config.yaml
n_kv_head: 4
positions: "rope"
qk_norm: true
bias: "all"
parallel_block: true
init_std_o: 0.00275
init_std_up: 0.0201
init_std_down: 0.00112
optimizer: "soap_variant"
decay_fraction: 0.71
seq_len: 256
doc_mask: true
train_tokens: 1231000000
Each number is 128 + 32 x the weight over its row's rms, rounded and kept within 0 to 255. Layers, rows and columns count from 0. The size above them is the row's rms in percent of the matrix's.

# layer 3 MLP down (transposed), 1536x192, rms 0.15, rows 1515-1535, columns 96-143
size [100 101 101 116  95  99 119  83 119  82  93 100 102  95 108  96 105 100  85  93  98]
[[105 158 227 101  86 136  91  99 115  95 158 149 110 131 112 135 184 108 137  46 114 183 107 113 137 179 132 152  57 151 160 129 125 116 192 158 141  75 123  98 158 194 116 181 166 156  83 141]
 [153  83 149 120 168 121 122 147 116  68 157 102 146 142 121 174  94  87  91 133 153 144 102  74 188 153 200 126  83 141  97  88 163 113 110 143 131 136 132 146 133 102 146  88  85 157 132 213]
 [ 66 131 126 135 115 113 139 121 139 140 121 148 134 113 145 142  87 101 147 134 106 165 150 100  80  47 132  68 102 185 142  43  82 160 123 152  99 139 181 179 104 125 109 145 113 114 128  68]
 [109  80 129  85  39 114  84 111 113 158 119 106 149  99 221 203 145 165 103 125 105 159 108 148 199 117 131 140 158 115  58 137 167 104 141 126 125 125 118  93 101  91  84 152 150  97 142  92]
 [118 163 117 159 142 171 130 111 143 138  76 140 176 135 143 151 104 110 137 124 113  95 137 122 152 113 112 160 122 127 128 124 111  35 140 115  57 139 141  49 109 147 144 109 159  65  97 115]
 [142 119 101 182 168 113 123 144 163  76 143  95 173 124 149 129 169 155  36  94 129  96 101 174 118  90  64 110 134 166 169 109 137 141 106 121 109 193  93 130 104 180 152 153 149 124 143 144]
 [107 106 115 109  88 166 102 202 112 167 125 162  68  79 152 164 129 146 106 139  90 164 101 160 171 112 139 128 124 170 159  99 195  93 136 126 141 112 151 186 149 143  96 107 144 114 150 116]
 [145 148 120 116 109  99 149 161 125 155 126 178  99 166  91 157 155 123 146 114 149 104 107 120  94 117 104 127 182 138  65 177 129 183  61  91 116 135 144 126 114 183 136 126 107  69 172 110]
 [132 180 103 114 138  71 106 167 103 165 165 156 108 186 121 177  86 100 119 113 129 123 191 123  92  90 130 133 120 170 145 124  84  80 122 111 161 198 150 127 119 102 166 129 112 176 129 131]
 [112 107 128 116 164 122  68 122  91 160 147  79  75 113 134  84 133 130 125 117 105  97 132 109 114 117 137 111 136 132 129 149 131  97 117  65 124 112  87 108 103 126 139 120 151  80 130 131]
 [195 137 154 144 119 141 101 163  91  88 122 113 180 135 132 141 108  61 144 140 144 140 128 173  97 162 182 106 141  17 148 131  88 123 104 135 150  34 139 105 112 120 125 153 104 141 180 100]
 [ 94 146 145 129 166 152 163 105 169 161 119  66 108 172 106 107 145 164 116 119 176 164 143  62 111 126 106 157  68 158 158 224 120 131 131 145 169 142 148 171 104  83 175  84 156 225 153 108]
 [150 181 122 159 115  73 126 130 116 126 173 146  81 106 126  63 192  68 129 117 129 118 161 144  88 136 126 169 219 166 141 137  73  89  82 104  88 120 215 130 143 168  67 133 107 106 173 104]
 [119 103 107 145  95 184 106  98 100 135 153 127  97 179 104 200 162 146 100 138 146 113 138 148 173 138 121 118 154 111 159 131 146 136 164  96  98 129  90 129 163 112 146 103 127 122 102 138]
 [ 92 132  60 154 137 100 127 138 168  55 113 105 180 143 132 160 140 119 110 101 187 144 142 153  84 121 121  84  87 154 124 112 204  77 157  95 122 111 133 128 123 144 136 124 131 132 124 120]
 [175 124 157 103 131  72 117 136 112 143 137 129 116 176 161 156 147 177 137 129 124  98  62 135 132 128 130 150 110 152 197 107 102 103 151  76 127 137  93  79 161 120 132 130 140 125 131 135]
 [122 110 170 194  34 121 163  86 160 108 121 129 106 114 156 137 147  91 171 124  63 145  81  63 150 147 129 110 157 159  67 128 165 193  99 116 171 159 140  97 107 150  94 190 124 132 180  96]
 [ 96 179  96 195 133 101 128  70 138 154  83 126  78 102 117 141 201 128 117 144 139 163 145 141  93 126 110 158 100 128  94 103 163 134  82 118 163 150 149 212 150  91 130 131 155 149 102  82]
 [170 119 125 171 121 120  90 185 111 127 133 142 181 171 101 138 100 203 113 159 106  69 142 135 126 158 168 137 134 184  40 105 138 116  72 177 179  78 113 117 158 119 127 147 118 108 120 111]
 [137 143 127 134 115 142 108 107  99 162 136 173 173 136 158 145 147 158 109 171 111 114  92 154 100 132 125  84 102 108 165 112 134 129 129  95  77 121 141 124 122 183 107 136 103 129 164 152]
 [ 88 169 196 169 151 149 167 142  99  37  94 121 107  85 134 133 169 181 120  57 155 150 104 186  72 191 144  77 127 104 165 155 147 129 120 112 128 136 159 145 147 122 113  92 155  74 132 128]]
# layer 3 MLP up, 1536x192, rms 0.18, rows 1516-1535, columns 96-143
size [ 98 104 106  97 101 108 101 104  91 105 109 112 100 104  98 104 100  97  94 105]
[[116 121 200 164 128  85  91  95  95 130 101 124 197 182 100  86 105 103  88 111 168 177  84 116 115  97 162 123 149  92  73  79 127  81 144 166 123 134 106 103 100 136  99 105 150 127 112 126]
 [125 121  95 111  67 101 150 118 144 151 172  79  96 169  94 174 140 106 165 121  95 192 151 132 176  89 171 102 147 121 128 103 106 135 104 104 143 146 167 164 145  88  97 135 144 130 105 142]
 [148 168 156 140 169 188  84 122 143 143 112 106 116 140 190 140 121  67 154 131  81 103 108 138  93  80 136 139 122 113 169 120  98 115 163 105 148  91 129 169 105 137 116 160 145 125  97 122]
 [124 107  83 112 110 129 150 112 144 104 145 184 147 153 121  96 162 125 168 128  97  97 173 137  38 131 146 114 144 189 202 109 194 121 160 157 151 111  94 112 125 127 141 109 143  96  98 140]
 [109  90 111 115 100 108 127 154 129 181 146 156 150 116 138 115 132 180 122 127 140 157 106  81  95 167 158 151 134 184  64 100 135 136 123 133 148  84 161 159 117 151 132 113 178 151 165  62]
 [151 114 181 118  86 159 141 184 140 167  80 112 140  65 133  99 160 155 135 106 106 139 124 139 129 143 179 103 108  82 110 117 135 100 129 135 131 138 117  85 100 164 122 123 151 142  88 156]
 [125 123 106 138  80 129 141  99 111 163  76 123 158  87 129 100 115 192 106 118 155 140 100 114  98 140 108  76 134 112 125 165 107 117 169  78 146 124  65 148 132  87  45 153 173 143 132 161]
 [158 116  35 192 121 133  93 144  90 119  89 110 114 198 154 105 118  85 141 123 113  95 145 173 120 134 133  71 103 194 160 145 107 116  98 120 130 106 112 150 113  94 111 150  95 176 128 125]
 [120 119 141 191 123  89 181  96  91 111 110 112  72 146 135 109 133 114 116 113 160 117 130  95 125 181 153  97 110 142 112 165 123 123 150 107 125  85 148 117 153 120 119 173 132  90 151  80]
 [152 110 124  93 122  97 109 122 168 109 109 109 156 100 128 134 102 129 107 154 119 178 108 123 119 100 185 142 121 163 128 171 121 127 138 227 145 107  62 150 167 139 163 110  94 131  97 114]
 [171 141 118 100 106 180 178 112 186 189 123 143 137 179 149  91 181 178 162 124  83 126 119 164 144 150 149 122 138 166 134 144  86 177 133  87 144 152 129  59 102 126 207  93 144 122 129 136]
 [127 114 170  91  97 141 140 158 122 123 117 135  96 162 128 152 147 120 148 108 131 128 153 124  62  50 139 123 130 120  75 107 162 138 138 132 136 151 103  86 139  73 176  79  94 146 156 151]
 [130 120 200 156  71  71 134  85 140 119 112 159 139 128 180 141 130 127 162 117 128 146  91 111  45 133 143 110 109 155 133  93 114 131 130 134 143 145 144 170  95 176 114 116 156 111 188 145]
 [146 122 147 137 114 106 164 114 113 146 150  94 162 160 131 160 186  90 125 134 107 155 148 122 101 148 143 151  87 130  89 119 126 135 127 147 108  84  99 136 134 111 128  57 181 117 116 110]
 [184 152  75  82 179 123  68 105 143 120  65 131 171 140  80 146 135 192 133  76 188 105 109 146  99 154 155 167  69 123 120 141  88 129 108 126  80  90 108 151 119 123  95 112 118 168 111 109]
 [119 139 106 161 161 130 115 104 161 186 119  83 109 112 165 151 160 171 145  67  96 109 151 168 165 191 168 163 140 110 126 133 126 111 169 147 165  97 126 128  54 111 122  90 107 187 140  76]
 [117 121  63 186 153 143 155 162 174 186 121 108 112 154 152 119 113 196 179  82 124  91 143 166 178  83  70 117  90  76 120 144  92 112 188  79 126 104 108  46 142 124 136 156  98 129 107 167]
 [123 140 222 145 116 161 165 162 128 137  82 130  83 148 192  94 115  94  95 119 167 101 125 135 137 166 177 119 159 138 186  92 130 130 160 155 163 158  98 191 125 113 163 143 152  55 126 176]
 [161 173  80 199  96  92 133 167 168  87 132  97 148 123  77 158 110 125 116 108 164 146 172  78 114 135 162 186  95  94 114 119 105 118 151 181 144 125 133 148  80 114 199  69 158  99  36 129]
 [ 98 116 127 115 134 149 145  86 123 162 192 122 145 132 180 110 173 131 157 115 107 121 132 193 108  57 158 143 186 161 199 122 146 124 168  73 144 145 157 167  89 137 117 133  78 142 138 102]]